config = dict(
    hidden_size=128,
    norm='layernorm',
    final_lr_fraction=0.02,
    max_steps=4929,
)
Each number is 128 + 24 x the weight over its row's rms, rounded and kept within 0 to 255. Layers, rows and columns count from 0. Numbers have three digits each. The size before them is the row's rms in percent of the matrix's.

# down: layer 6 MLP down (transposed), 512x128, rms 0.0864, rows 163-215, columns 0-127
# up: layer 6 MLP up, 512x128, rms 0.1, rows 164-215, columns 0-127
down163 095:193154128109143134110129137122136102186090132111106141160073135104123147114064129142121153108122141124137120151150115106144105152127105087123120123130114111128124101146122092138145140144165120107152141092098119128142116163121168125180156137124100115099117054079137123129130157113114140104130122128121098121152123169166111145131139070130136106169147121127132174146146114148124147134177
up164 112:121106150167073137127128143117110162202124142146106136108130110164114103140122153152151125149125110106133109086134133164138101159091162076103145144112102112138133138172128132122158142145161124102117079156118118089077121080172126117141129136109131147100097130108133135147077112121122118151171125105125152136156157107127162124144148177138123164155090091139107119116124137128100125121113
down164 111:128101115115142145124148118131131151159092134127182099117108091130121166150130097141135149100137151144156205123089124144133175136128123144112142137073089133155096123194135123123172125156128118096081122119171159122099152148138124113161117117125079157123157114130121101102151103120098145164158145152132124083128112114136149113103118133092135109124106105130109164114145100144140089123139
up165 084:142182151159139170136131097159112135180127142094119163117081119154124173147087115128106127100107149152130078125178116138133145138131099097136105113134138095140143165147145159129114161098144123162123126120155147091066110145136133137133112128115076126126157147126132085143108169151088080098133138121145152131132144110118140118100102122156116132102102137098135172121153129150109125147091
down165 083:135105086111130151153129165120115103135158101172131145171104149067173118132134135127096137128129103146079181130119139158141133157095151109159115144132086150139120134110111112107128119141124118137105112144116137137155090110099105156126130059090161182100117091120148116182125120124133126140127104134115146126104126176116113106176138128157128161106109099127146162124163112136129094120157
up166 099:089146118123101140164122114106115130154132150163106121115119136114096107124134118119179089115092129101123105090124177118123178124108139127132107116179168128158103130135115111175149160118175132106126124099140147100114133142162155138086099135098158112142149134103129142160119148188102081091106082149097140129113109125169126113143132168098193128149141115127130104144116145135120137116143
down166 096:120129101152153147129137124120135157085097126154141119118089138147139162132129109117108131143147112121152144160106120142141169152150102090107169129104138141130127175116122115155125125151144140095138084090145129140162072136115135091091122151116132091135162124167122102105145146091115109135167132088126168162170150107125140137143101136146133112108063147135105131097047135149114142166135
up167 093:136090114137113158115110117163158148138107126141115105125095093138143185159116122144120117180160107144100138143111117128087113115151139110106143100118117165132163096120140145098129139097137118139146085130141107108155156096143125161094156150128146085124114107126120138109152167122130158106154059122137152133089131121142123095147154124137137115103133150148053157134157136139170072135097
down167 103:161163126127147127112159133155139113125095150159121129121128114117179161141088091132136151151119109100156162160133170123176088172113056124076142161141085086119131117160134153099100122099137141142141151102089131159099122129085147137121128140128111130104114130141118108155123150155098095106131156091130110136075137131104144101114116128147165143142132120122102109153109162133105146157111
up168 084:113165155099096077114109130158090152149149157088114117098131117158094150074154128142160090138115081164167145097124127129132075099146145130154106134134148126160122130083164132128118147110175133116173173102184112099108111120120120136129120135138112114130102118153061146144148176133135129090130107153124104126122147107135138113136112113125112131108113106129127106167112138119124092142127
down168 089:151138106129109096125088153179124153064103178104138107139130120119146116107117127123122153140171146154114139078147133127073142113120121121118123137153102156126137107129111115154160130102126134137157170170103125119142132097197137124141138114106133146142147083138121115149127124105154131158145089121105151156130112108132108154112068151098131137091068152169131121099150122147104167129129
up169 113:155144132130114127114144113130075101096140131118131113160105160134166076121092148098111131145127156108135165113133144173119180150163127114121124176136138097145111088143140116136122132093095092136145113146093141093138118086146102141127166144141131098102132107121170121109120122125145112090183132121152118111181141096143118128161149110117074138159101184142133087128135119166110124147126
down169 125:102130138164146144096128126106137149133175105137085118136161125117111100131161120075075140121120159122147094141149126137105112122154137153142145089141124097147176145072109131141101106169114126154111161151142113110105140121145089120068143139121153132131067131114147126094119156105122153107134120132189100095113152142081129140130140132135132123154122074170127156119134142113127163124153
up170 095:135138137163150161172163151145101118144079116137113164114110122138147122115110158116124118087111169173134112121124120162130137146100113162117085122115113092142129117130150046144141114122142098077170134100133123158100089112156126089101133113154124101144096144132159119140123117116125149095137192094141140136166128111115112139170102129111143144112107134139091140145133114144151143127073
down170 109:107161111122097122136133082120096113144162171085107191157129119128161132095171177108131115160139124160102104086131118106091132151133087103108117135156112147148125141140109131109134132151153136122139103090118101108122113148121085129119093092122144135155108107109128176106162104159113135116115144100139133097128173167174102152145155143147126142108124160132100184133115109150126152146130
up171 079:129148125166103146168137122138147122139130129131136108099118094130103197081106114103092145095136113126130136157141060148145169160175159123150097136181079095159148111117131093151125141179140150115142100146122108125084155143142138116138137133152121095139143108152094144123091092105130137118094130124146090137099165139127122137177122146117104112123142144156112108116122166112112152120140
down171 079:176118080117119120078091138146141144104172122132142115141073183068138156160106139146153153152118106164102113129092109103124130145107102114151164169122144123128164174122148113091175153124096112145127144149113138125147119123145125140112119137116133101133115153092158113154121127143104136131127146121121154082120093132123102083131086115138106099134157123116156155139143109103125129187113
up172 077:077174145088127153132148107112143138118112128123099108139124136116122136123102126134120131133159183091123144098132142139132108102139163100180143111153095103117156150128184136125103165169094077103124156130109122082128099131146136082131129111127128128108132136112125144108130117129101128140182120124111107139126182101152158171108110121155130123144126154122124084063159159166163111128122
down172 082:176169128150154101153156126117171143141131123125139143123095097111156148146139146141078095139172111131166088143111109127141125165143100158084111095150133183126114101108149115143114092123132145134144082129123128125110149137123093139103147081136123139137137124157079153145135145105147108081109148168134115147198136113094108127111086140125143127098112159121122151090106120111109112096125
up173 102:136146124162171131123163112133147144139158162109134100147109112100100115131163187110128106136129164126091170185063113114130124114123104132149114121152115130094099145109140135168122194113169111153150089072120078142171143101133132147122136126155119071136120101130130116101127124145148136094131103171123132156132132120122111159142129141124132131146127110104081123144103103114150117140120
down173 099:130181113136142106153135147175129137129150167138116093143126108115114115155121109142091146120168138137156139151135150158147108133143142173049112087094125122161136113140081122100107104110130086143138129098077137106138137141134153143152093186128140115133161135161135095085151142112135161118124144077128124110123160112112148101112146098115099108145159141094134149123114150106102088118136
up174 104:124118116078171108108126084096113112130138154089120162093137076105128125157138157092115125099142126108128082156125124129154171142106103111109159130115133109093140134078174119125158134111133116139133125142148169110162130162112145185127117145145141125144133130133178093158163121151128114140097161098115108090106157132092104101136164129127143156153105103151139110168146091111105112151135
down174 102:090112106111165115168180157138131092100123109112167092121115148119137129126118111144116132170123124143183110128160135118138113143128107113147111145132137134128212155143155159136116098141162112121119137130122092119093135097140108112154116090112130138169133110084153132110114090154179140134137117159140095125114144119102153135156064119126118135096113165120127105121124126144073123114180
up175 089:144152101148147153101144168091148124115092142136107124118126119183148133105097145156124134119093110153147141150141092148131159164116165122107112107155119130175142164148165138111089089136106136130146155064104175137149120128126138143139122136115099159107143122134118163162124130116141145138153094072131090103138113140123093097095098120114175135121097113154124116108117176132130130175091
down175 084:126125159108130154097125133151115096117111113126128114183113131124167087175195105125115158119125165090124115105155130111111116103161087137111138118147122149109081123169151117126172136132133106126103127151121075113139127088148131113133148120149075081136090078125109178146118149133120172146115116104143147182101118163141140144161128151117137159154123142139130105112124104133149128102130
up176 118:158109100140134129108136103105127122121134114134086106124124108148126126104135161133165121142112133108111136116119145106122120089146142115155076138121168160131172106138199161133091112158135136124171169121163164091098154136086157178137147100144145083125104088122101132127151126094104132146133135145106138135127104167100098109102115159144169121102099133147104148090102156127150123174139
down176 106:127064130139129148117109155146122137146152121128161138138137151149102114119150151103139132150112151101132128113098058169106130188134148081089175176116112128145105139104135136154177172126114121136069151123115100141132128063120157118138123109127119106136171137107172078125121138104121114116130126110108152120128111115149122146132131109132074133145128116173094114162122134144131098129126
up177 099:148114109138121087135133122117106112100081119111136142125127095116173083075126144072137161101114073142130116148146144149107113108150116151121142138115158122132141173129117116092135144168119107115106133109081149130157121108117127177129138133135123141217127101125136165117130131125117111105126148118128127113098089120103063149098149124150145123175117177131136166127144092135140128114145
down177 095:107084143119153125110147129140129102143101143142134074144156132127159163133140159157126101113114123130181125125128108081145116130140124176138085148124101137105099094133168128103138136133131145121136183140114160141115158126095142074151201107113110209127129100143120088114112092131130117154140104129122176175115148114143115117142111098128105137120122085124146126121112126112133097148136
up178 096:112122165118119111102145138128130117145175127109136105111147146090104093118137106120108160147138135166161151103134119160127116099170128145126146132157126115145125138135154137107134141118156164129114140068173113108081131120120121111156085178140101132165121107115115106177154106098134169108155142144131118154110079143165143093130145151124110115080092068131130106182154136119107093133129
down178 095:138092134125158142149117139131159131115150108159124130125126139200161085102113104142113118135122174091112119123133077154142165127101147133116116090143147106117102082143105118135115104130153148099128115123141073201131131169111122135095106104158144135128120118131112115148132062151108136143162161066101121110148153157139112141133100113144146122140133109120152174119127116127147142100162
up179 119:124120119137152147142140106094124077139114139116174099178111118110112081092144127118086163092137115102149134144112085139137158136143130169157102101170131094110115193093171121134139120174131122122144120129149116081168107136153121132119124156128104085170147100167139136135118123115112112172124117124159151128135115108097137109147126147102148126179148138088124138089152142096137115126130
down179 122:068148082149140121143139115144117130146150139146128111146091141105152133084126161095120139122128115132127112150124100143166132125140093106139122115129147096136184127129146138131154091142123111145131071138080114134114135104121114171128097159120125137160153127143130152102112122157116143155170154143224117145131121113087130110113157149097114117169104123142142118128136111056097133110117
up180 112:164124149137086148158132142127126092114068085089133138116134110127097111150076108161137165111132109151159144100142118155097127140161126147179157095129107140123154154146145152139170135139127129112165110158147126074109155133152116140123137151118085121098116117117133125158154110108109150111120111102100079116142076156164132125107136140130103175123129133089145076119136102154133137158116
down180 120:135113122093114150181151116098132152135156118150115180170125151151139137137119139178122139102145162116155140111126109113122128128128137125139142082103141113099087123121111142110114089129116124127157092114124125153121140147086140147135149154146123173123127142111135141092151090149113134116107129117117087147111105129060136123098094123129121112137161117143157187117157200132086174075120
up181 090:123159150094129099104117103119129110106154158142126125153128150143119128076130138116114136155118127141134118122136166144108114154162113074109166126151102118161151144100114094099148121128154113107130123164121112174117108159144151139074091138102120082144110123095140103140120164109136143111155147136188129149096134141130138130147117153161117114119165055146077138167158129113115087148167
down181 090:125111132139116134115139107127120102175098118092155144129085129138119122174113121114143146154102135112161096149133131109134122159161129139127087101095112083123123123156177132117119141114171124118133151095094160130134138097117078127158132112144115151114129109134146128117128123128105133133098116170079183130166146150159145153117091087114137133096111158144161140155109076141146062178152
up182 095:136138104127171152144165118136119125114158116117114109115108082099113106098109152120122139110132120130170046134159073147109136136158109135133159155141122090167102119129150145131125143133157129126140117147131143117076135177124157142149121117109163170146120104152129131102111172123106105117140149095118125127090144104141148113161130128201098096112116109138130168135129133145087109184126
down182 099:122129133110098142171109101169165142099090079150106155125083138150157134119125139136116148166140131148105113119113130140133066133147104154159098158150111145110171114127143120093058105134119133142113140087136136136150134122115139105115146107122109089097100142117145158136123116141117122129133124187134115121143129162120154131108065138135137146158139133157133156175128123132071121079163
up183 096:105105149099139155166141114121143110145147113103110142144112084148125136118140181125118105106132104135138106077133132164126166093149113132121127125077099121150141135095084155105182097066140160077132122181106109147163150150117167143163074109125130139136151147102114111116145146110101121131152121135129112124089110136146156162134126163105128144160142100136117121120157132093127106166135
down183 096:135133132156138109127084179116143106142179187115152136131173060124141128170150106143135119095124153130179114151147106155172138164123144130103143102139133110101112137127153108133094124161141109103106140109131117160158099137138116122159176090105087113145092097155073175112125149118137142120081087122117115105123098148146104114128122129145145149122154106134107127137134131118128129100111
up184 112:141142086102083131106177121111109162100115149137085123098123136120103156123103137173133097135149080124173099135106130174120101129110149145173149137131129106135138093098115137135180173110149130094138112144119102129120106138140134121087097110132180158162130124112122140148121133114122102102162167121078094154119134110109127127109115155166108156113168132155168145122107115145161149139103
down184 104:133166147114127178202146110148170137124109135120115139105124127139095125126117124134148121100102106184147139100093137098105121131119122143161101113109154160160157154121128111145115116116112115092075153167163112106132097145109176128188106098110109136151143139126127114126123106121127162106080130081125134144160107161147128133138152149129143099169091115139148110145132144080142105100104
up185 094:105160104152107112129124167126171097122123141099144139126100126149133134101131135169125135123116140059118113101155065137094117096095170138092137142099140092114120126154119101154164097122154147146134121144126126122161146110153124129123101129139132105125164118155114133104103135164134090124147143099096185159126112079170162104150167140110152119089098173122132118163132131101131143130164
down185 099:151130125124123088153109117129114120106125112123139094128082133135128065142091137132077139131149113123101139086140146087107152142097110139161139134126146151103121102157169161096149145158141128109146146187119146184144119149118095109113118122133115122105157157120142094117149141113121115108144134125120120162166170106121124121146100124081112118098125156150139186125184184120112122169145
up186 106:120109182136112138122128113119111136146113156126128105135105169115116146149134139147115112119082151148132108126150109119100147178151105039101130151104097148105191124085113111159129139150141099094154154121139144124125140125153154157173124140111152095152141164172141128126085160123082098111140106128108087129103131154119114103122104148127127135141090186141125143132131115137107151162125
down186 107:150155117141152067080130099128138138127126148101069112142136130112122100120149094103131142129189096128119148128118191153123112166144148160113105141137121125166144139103109109130149112093132155124145103142125082108139144134117139130147125132155103120104125137137135099130140153095143114137102133130077150122122090109154108134112151163174143091165167112167096135126142079145161144083163
up187 089:113107081148138103155134175150121121132084144167116091101120121115138141084137127168137127111132143090117163109090116094129106119133125139097130136121070132136125175139146137088065125151165146117115133112134130151138123087131107121143144141139110125119112124158104155115180174162118120186082158143168131112131116109176080125141128101124105137124147171130106159117118132115112113109112
down187 088:142118114111123152103103112119119125143157130114111172097139112120145126191153130129149100160181098146119120106172149116099163111109129078139151122138185108146100096112114134125179123058133127167110126156133096084161134181128163140110130125112120144087154129093123104148070116113159140118153106095135099139126150131129151133123116136125127132131083112125127082137135129135145141143153
up188 090:111119130137113121079176125081149130134117084151163146133155112100154124138151110139129137126171111100148135102127121109108093099124136072182133137144149074127135154139141133116133147115168094179092111127142179095148124130130101140111109129129130145119080105159105111113099127118114200144120127137102128143155114145122130126093136149134159110139106153140083111090142115109161167103130
down188 092:123142099127083149139112143157101106141111138146097152096079172119093174120145121121119082135123098149171111151133135126085149142110153118104123160112127124138106131131148119122089158115133169108157104109136106127114087133134118152103193136123135135172181109125172119142107093170110124148151114124151169133082117128123107126137139138105170132109157132084133094163154131098105115148118
up189 117:144157158098111096161133098103113150136103146124151139094127104114128121124130117108112100106180134091160132182111144132143107152120185176111158125143089116119156140121139116148146123105112102129147150071151159157145095112122142138097140149142125160052096119124113148133172162119125140107107136132116128100161097129143121105086142112100148112153137154086156161106112115137132148146097
down189 109:074104123169133176144115102131129111187150115144125164128107122130129143112175127146109138135126142158116141100113167094106108138160150126127144098134118112105122106126134145156119085121139135144110140107110119141158143134132128129113130099141127093137150131088091112176157136105084105155169147091200110077121143179132122115104153169118123136129133101109114067159153138129112110122145
up190 099:127117122125156105127154142114180119151148127139129131157128135139120133155090148119109132146146127163130086105121135124102113141110105107117167093125083067149155091146144091136164119096119100129127095124143123160110140137114118133112152127122109128153165140109163103139126139097126180147137146076116142139141169121118141131087134140162180166134127129169071137124128119083082066099119
down190 095:157091121157114180091105136138077094137106109151095099137151111153138130095083126150124122118114140105139144125141117132121096165122125153137097133127145192112145155123150134116134148125094164141098142145163112111125105094100139122130100092135111111148158118110123136125158150165160124132131133148145123166165122087102153124154101122092119071165084141158145119078092147143130155155156
up191 103:134138129081096146122178136104111091114129135132118149153116085115135149095130092107189149128151155144143170086154129098149133133112135132174145122193111128106098119136159120108129179104083153144149116138173148114124148138101090161141135141150117100119110099137139152144114111115138115118124105102153142117111156134130093182109151132090094098113115118129119171101124131160116122091098
down191 100:126123106154134130143079140123127136118085100139140110133115171165140092149162138096106134121144144124126098154122104175127188133114130117092140129105121109123163108159142161146095113136155099126133080093142102121111130122173155107112144113125094141171128143130128145106118123121131152129103128109088153142150096124135219096121126108165133186122147171089136120133129121161103113130155
up192 109:113162120128140154110157140093132112130124127141145129142106119134150104101121115131155149112139136125144141095125143149144112146065157119087098099150152140129163127104148171099109106097147163112092094154141104143107178166093154135140148117092132148122136080115171096118163152176159153184119116132136157103152130100079141132099127149147130119113110128161121155104117073103121103136106
down192 105:138102114140099085135128091134103133104116154132139125150061092139119115136127135123109133114094122081132147118130094138118099113104116188115127126177104144129148150135087109166146106171118121123179116115123165186124137150123134128145104139193138156134152134118101145145131127111154138154153114089187146108122154128104142115141107150141080137126139108110103107084168108111147148123152
up193 103:124122163147155074134132121105133134127127119175141114112108111090133124120090135178156171136102121103188132119078158132108087166126144092141135150128150133087116145122133121138140107085120140134148148149114149106142121153138165133135072111094107157087108130126119130140124152126161150144111162130140143104100109139104123141070178131141126086098144138184126145159134135118142111112173
down193 096:132168102170126114095095117124115113108130117103121104152144128120107140134128141118148156133092067129097109159170141134097143150134149130093093167178106117110091146105127115131171123118167128123149132145109109077131122117122124140187134126170144106141107146166137183110115120139111118101114134128174140130075130146176111133155117096146148156071139083093125145125116131136138152127128
up194 083:148099107096107154118156122082133090128121140148163090114097130138102098117186104159160112153118149100103144121135154130147089103196141105150124117134107149140098158147171119129119112120172143123137140115183135103161177083162131159117139124145133073118150165088132100114116153130148139134126123138130145120125157123161109121131141150133121094109139092091097139136107120110142112131164
down194 077:141140201138165098130139145124136099163139150092123154126152098144148149116123110157146108136136116149114151088124122120114171191161146133096132123135116099114155141147075148114161155138166158143153117124125110133072151150136148088096153093068126147125109105131140113159159118155109116144098144097117131117093118108131122119124129102096103098119136147156156123103168117118089117093137
up195 111:151141180154126170120102122149135132111123155130121058111124151096142098084143135165094130151135125102113099161175080101129070145167106135160137114122143136131133140147167087117150172135129116100156165121138113136124151135127161120130129173124081124129147153084142155148112137115133127114107113139128142119132126140116108148174101102079098139180122101139117123121094129168116122132116
down195 107:109087099157170150153114141104135118112125118119165186135110142135135156136125124114145127106120087118123122123134101168099130127130095097124149137128140152138159107130104090118101145152123137118090110113126155147067106106157117140136152130143176175128101165094120172134109102147169148123106104168141123123111146120086157104155172114117125133109146093116134150113166085124184169105109
up196 099:150116101152147128096144080163126117148127124102127116159109161116149126188104093097143098113108123122154123128137182117096115137143142139124119112123141139128120115145167143136165144114188104132138140113131148096129142123096151116082131113102127140132117150136102116189118116123101108191150119140114080156085127105093133120138146121119157118111098150137146139135158082192076121139111
down196 098:159151137162162154134112152085129126122143120159087107139114147128124150124116106120143108152102121157121124092080137136153156133106099121119129122107132101143100138103083116107101108082090142107105112153104186107116135108134129155156147128151173111158140129144168127137117100108160134102108118105102179145138115185111163112166125135112092111163134116128147134110103194107164131139163
up197 115:130137123186112157144146166077134125127126105164134121116160148113103134156124136099145138108144119111119109117127116144142152124138162118165144137138130110119135160101101156151112103112143118129095118202168139051134139143154130110169159143109115070110139108139104081128093118101103150143080147151138118137122116141121109097123123142096119099111142120125171151144124120133096084182147
down197 113:150105114131161128102131121135119148155107143110134121105123153141131109138130127141127126119130109148151178122109117101126118135111075124116105127175142137122106100198134143167128170153144183139164150086122104116098114107086144117106087129117160162125131154112099121176134150113072145134085176100107154121134170110143145106145069149135112125099153127125093114094140166158124122125129
up198 106:122141118104116113171139161097129127101088103182157148118149117084148126097133118110116129104105149099109123130109154139096129155117198143141156180113107144144148109114174104139108146166108090162108160191135139152131158133149121115110095118153132106122150162086146121147146182129145154132110146108087077127135153153125157138113113114120124097090166132134145120135127115125115120117114
down198 097:134152126124147107076146116139127108147150154095118128167107113154128125209097090119122151130126134100102182094125112115149136121086083088117121101128147111141130099198100116102148119143116173160128094106109168144118138162115126113129165116112133125153144100151132110136066149137143081164118113101149136112123121113141145124133137130164161144121099108160123115107142135130086140139125
up199 101:130108127139136142144165120141145149157124122145074149171080130114128106101125119169156135153143156152102140116122119103105104094157128156139092137113148156087134114122150139143159139076132131118126139111092161176152139110135127133114105114114150115113139146120117124148174125147067111162078112137103141048132159129119139114100121162110137159166142111141131128123100115095103087128084
down199 101:121157134101118142114087154115130103087174142124165104116130144128137143101124129078090122070112142118139108147100103118113113142093134108116153083152115145146133122160140128118101094135103097117157141129185118110107130162106140106115121174119113123178145104114131124117125115152154178126145148132116121172145097134163123133140165149146155131086133156101097147177157162183127094115130
up200 091:112182151173167134121147135104148127114105115119130101122135144133115140106118128123104076078103173148168118099102103129152103168096168095166121081142143094141111128166155137137132124088114129133123178133155155124149108126121116107132141144165107118133146111163134124137183121163125122131118106125118118151076143112110115093135163160115136094145113121137153078113146164107132157086113
down200 090:180125088092085150119102108130135118074120119128132158144109167121129108141122136122126144107119141133156153101147118157079124087111158136107148070158109153082125075104107120147153130085121154122155139159109126164118136124164127126150182090137131123134150142131125117159091149073107134129108150141135124120137097112144152123150127145114134121116201141100125142113151137136147094134168
up201 104:066154104083160133165125146093116112159118123118109133101155140151129183146139165146121085084123115102168133112129137112128155109143146159118104141124131177129147140086096135152143158087124139169131115126120105157147120186140085116138104129151139131150105104137110145134140105064095136147122108112119138102095162093150127136108111113124080124125150144127112147173128140123136133098166
down201 099:153116153136110134136109076111145118136151119120187077132141082109168126131132089104124155144152141114103148156159141105131130082140093128122161125103127090117084171169177074127140108145127159111157121140138145122104129134134127127155124084125168138133131105152111110160106165138098113155149152134151127159093108112136132144116058111148178158126121111136137126128116135105133099108139
up202 105:131111121171160143103135140107131119151126093126144125157122102137100081116079146118086075175174138113134132139129132117081133124138095175096119131117105121136122153114134148113112168132115128153164106093125143086082154122125146158145122121145105162091165138156131158127155153142153113117150145143164142125123159145112151084169128157119119130129134089138120109178083143105116136123074
down202 107:105132144131118132163125104104135144100122124149147185120116118141110138102101143143159154161101119149121136121110135161114119142135082098155104124117099133090144198117112100144118113109151133118131105172153121134138110137071127168093127169095165149113115084098103150146091109156121092109129142166117138124158133116124116192129117115116139128140117121166152196109121158158113104110113
up203 121:136126112085138096130131144115111148163129143113114156140102118144107101135161116147146148105114172143118172132112152143113141128149177141131106144132073137106128121086145118127081155121157114144073097100162126108124136129120136145165141132142110133118124061152124113150189155051114143124120082146109118157114106133130133143160122110092153141151115136148098112170126118164126126081127
down203 125:135103154118156167117159170129123123140135158110151152118072097117142127153110077132090125151145149150117140158125083154169118110118125141134111055118127135104125141104113103100158110163126163080122148138138117146146122137109135116133127087168095130183122109082141119118159135112141141128116093131041110181147138136133122102152090130114109145131136113137144136144137101142143121130125
up204 110:156117140143148086177163118131135159151112116101131141142105146128137116146086138068124152097168122164133140139172144146088098138168084102149141152114092116158130129114144122122147129128113090100083120112120101135118113170146105164133106154110114112121152114106105152162128120071118188112128085125080124128140081125110138146124136120147123137137133147153139092183158121117130115152132
down204 107:125098142131122131078129133134128176143154122123136126074138117144093117163155120088133120110133127143120090131138100138085145126139181147152141131116088086149135111135175120147122126096160129134135161143122118157153119131077142104093075095125102083100121134110132112177139156144147113150098138093094119113133153119151124146188118146122116091142161189165145133127139137117100107131112
up205 125:075131144134143132121129106126125123153090158140147123118104144125096126179090093141091129084125120100107132143090125133103152140127164140125079208143134124143123128129105095117129152141145105072113090186133122147113130122121129129114119120113121137128119109142121127113168122143147190120154139100095110122088145102102121112155140122144126120120155171129198144142172110135160141099114
down205 115:129130152099087122173117104140141131113119150158080114095154115063120124138100153106109123116128134147133116154186131121118108160131126129150131143140093118151171127105087110121155099121139154106102124131133099190115073133132129146110124183124102084118145165102122158085172127136141152098131133136149107127116112122115099123146160147123147122172127136114142157110120127130129200097114
up206 106:161106146130084138097149165119104094099109121131153102135148110149148111140171088100136146120121153150105148121136123189122168155143135130134101130110132122097121169107141124138137132088112129115092108136163078109128152099188169155128145128134105145105094105163162090116085112124143163122095113082114156148134141116119135156077128170120132086113117136117131140127121128116145173101135
down206 098:146145111114133115119101125141098146121104147127079158138129133165135196080060158119136160109113141111166127125118141111129099124152132130090153145173105125082106120072119113147115128138122168150118103095121135128151126101100102138100115140128112133156119136105110170105142114141130082145154111152173145111144111137170143120084153138087131118159145131109135113143149122151164140114185
up207 091:129127141129126146109103182128145098153092126143162114095080169154138095061110101100108090115131145134138162084122131152144199139126139168120133109182118133150100153103096097125120125156141185105114102116122136136106163103148140125146114169134178127122115128156095117143134109134146154138095125148140095131147140097146119148125131129159126154129117169128110146140119099114096121127097
down207 089:148108132081104103132114138147150128137134146148071117129205118117114142149119078155124150079118108115120075144166136101122083166151155080106124156124138099122143111121109163139166109138145149129181119156130154130110100168131129118112124123139104131134112144146158140132130154095141093105178152121105104160111075108123142114118107137177132144125122097150137131110153135126133162133104
up208 092:116124185060103096143110131116101100128114122181132135138130091061147168123144166139168112197100134107120134113128110082128145150114147111142135137142110095099186110111121158146109164100160157147140136129136142148137129183126144157141093117154151140109126114128149103128117138105129133136119132091092127123124131103076094112131112116117127101123129120161117148126133112131099158160133
down208 090:086115131113108064109137141151138148082097114151097146144118144166099082113127130096140114092147130129113133136159111132194113152110100150114125116132140131133092114147090116090129126131118136125112140082152166120146094101138112145183171128114111125131168180152119127151095124159136123128111163187129119120088112116185128134115115110149159124080134147124112135095128126145135156130115
up209 104:144162125149160116122138107076192121128102112132155114099118109101140150134102156120134122100147144101123085163125152143123126170121142118137121127141136156121121127090127072125159091128176121193111116163102087156112139163143157120108105125126113147124127116140136141128101182144098123171155133144135127095133177151119110133127127105089094126137090101125103151164091116117157173143123
down209 098:075084124144071147139072119155135095146126091131122134163064169109127166096103133120183135186120106127133123152131114162137138147115111113157104138095136171098156165141123140126118129099136123129111147098100157090109152140123128162117112157123122173107147107103141140148118114118146111124110136144156124167131126108154122127150148105137124093125089147107101117117142121172156095150126
up210 095:142137123158118143117148133148111134132135068136139134105108124084120145146073172137122137102107142135116121114139148155069123158161109123110127174117093149164175087116153113191147130080158170088154121120093125127132110119130116109097097133076135097141146102122089173160144132132114136131179144125103118098124126149102136146128143110120155080096108116139135136120149151139129148137134
down210 107:153126175119122154112102123114133112139122140085125117169149087134110175139116132139126110116098149108118119092114169097064148131142120133132094159151104089104151135095164097117115086108124123135109117115112149102136149107121167175137147141135144122155160125140078186088142126144123114147120103119152181154126134170076155129143108133118155090154112122121131131096145141129139118136179
up211 088:125130092114146124110087116137140140107112124126114119114126161135141103128099122134124097139114128133120118109123142159155131147144116109076133129113156145116182074095163153146112115103139137116119082121054138083146113128106121152082108162078115090129086210111144139126115182130144127120135132145160137123149120141092091129164140168128131138115134134150088149152136110155114102147150
down211 090:153161148158137170121116134117080128080096118127145102136141138150106114073105130169128110098135140109164130107151151109127162124132123161076128126094108111099120099132172153166081146119163102117168143116114124169138117126132153120094143143122112154098126081097102124133136128099120136148111167138145127119106129157168101118123126103150139151104189117155110115117108120124182128127174
up212 080:110120073129078105125147145118127123134106125145153145133119152146146070108140123165161141155128099131101104121146133125120145169088106124131134162164108120148144109105147122088160132108101133143120154122107113181167121156132103130105157083095139148172143074115142120179113121140116127170097145156096153137146136144112114082134135117095088099115111141126113140119136087126147094181126
down212 074:120114172121118138195070115171127128121163145139157100134149110173153133156147098131099129129129128122126136159110147073134150093166155141117114070125091139098157121172115148152109089111109113114120126134183148123121119115122161151150145177115130121102117136160096131149127127108179118122109106118151123123141103140153127134101118141138160146129123124147120079125096168144105118079129
up213 095:132149119109124136118106112104143122095148093126129092117140132146129143153094142153154119094114126142122144079104122143176164102133154103147216108119085140098114112143186154110136135123110108128158153143092143119172142107156137113131122120126099094123112187093154122165150108125110143131150142099097146132169136126136095115142111117079144105112167157124086114152112126122088132131145
down213 101:127088150121134096138137142146144112140117156165168143143137156132142132154127122093123124139140163150133096164150119115129123160141081160103068158116140080141161110113112096119094134173086122134110130129111140134127108169119044115120149097156138118158159099099138201129115143151125117129112145119115117093112125129083129145135097122144153124159119084124172126130121106108161133136117
up214 087:140173111087154104165110075090143087157135159148136102142119097132145107109133128122148131170120104152134145127153120107130131086103116144131117181136117149106118145116133094094126149171113173144132080137095111165137129126144098107111166154131125134163114138185144135130153128116137179143106133124093147132127125110129090128158145110095118097073135084161131130110135081095122120109130
down214 088:125135119128123167103148116142145182122115150084102112098098101116143103138132136146142110111152136164097107156154134168148138124122095133112155091124175078122125151113121159156128121106070122145156206149099169120158130094123121120160127119130099093123122153115123149134108122148119093128104125119081089137092121169119169107116141145135179135163094128112115139123143154139146157111120
up215 108:142127178144109125121132110116126082180095179123144145081142143131110161112115166121145123136106131145127103125143106137164128112162116091135124148144162131083154112154127096158133129134127154118093092088087147116090114127147172100127120099107154163103143095112167129128125130122131129103188132087154168178096083147139113117136099139165123148089115124124139117100128127141164136137126
down215 103:144138105144116123133144153090139111109126101142107164110100124110138105164109120129130154133117171142135115138105141158127147128148099159151080158129148171142096103126145097123158122177096142168141117110149148130142065151133124165107119139104157148131158137146165119097141065138138122186118135096128105113132142114087141107135073130132139143131130073077102169117134126126136121158166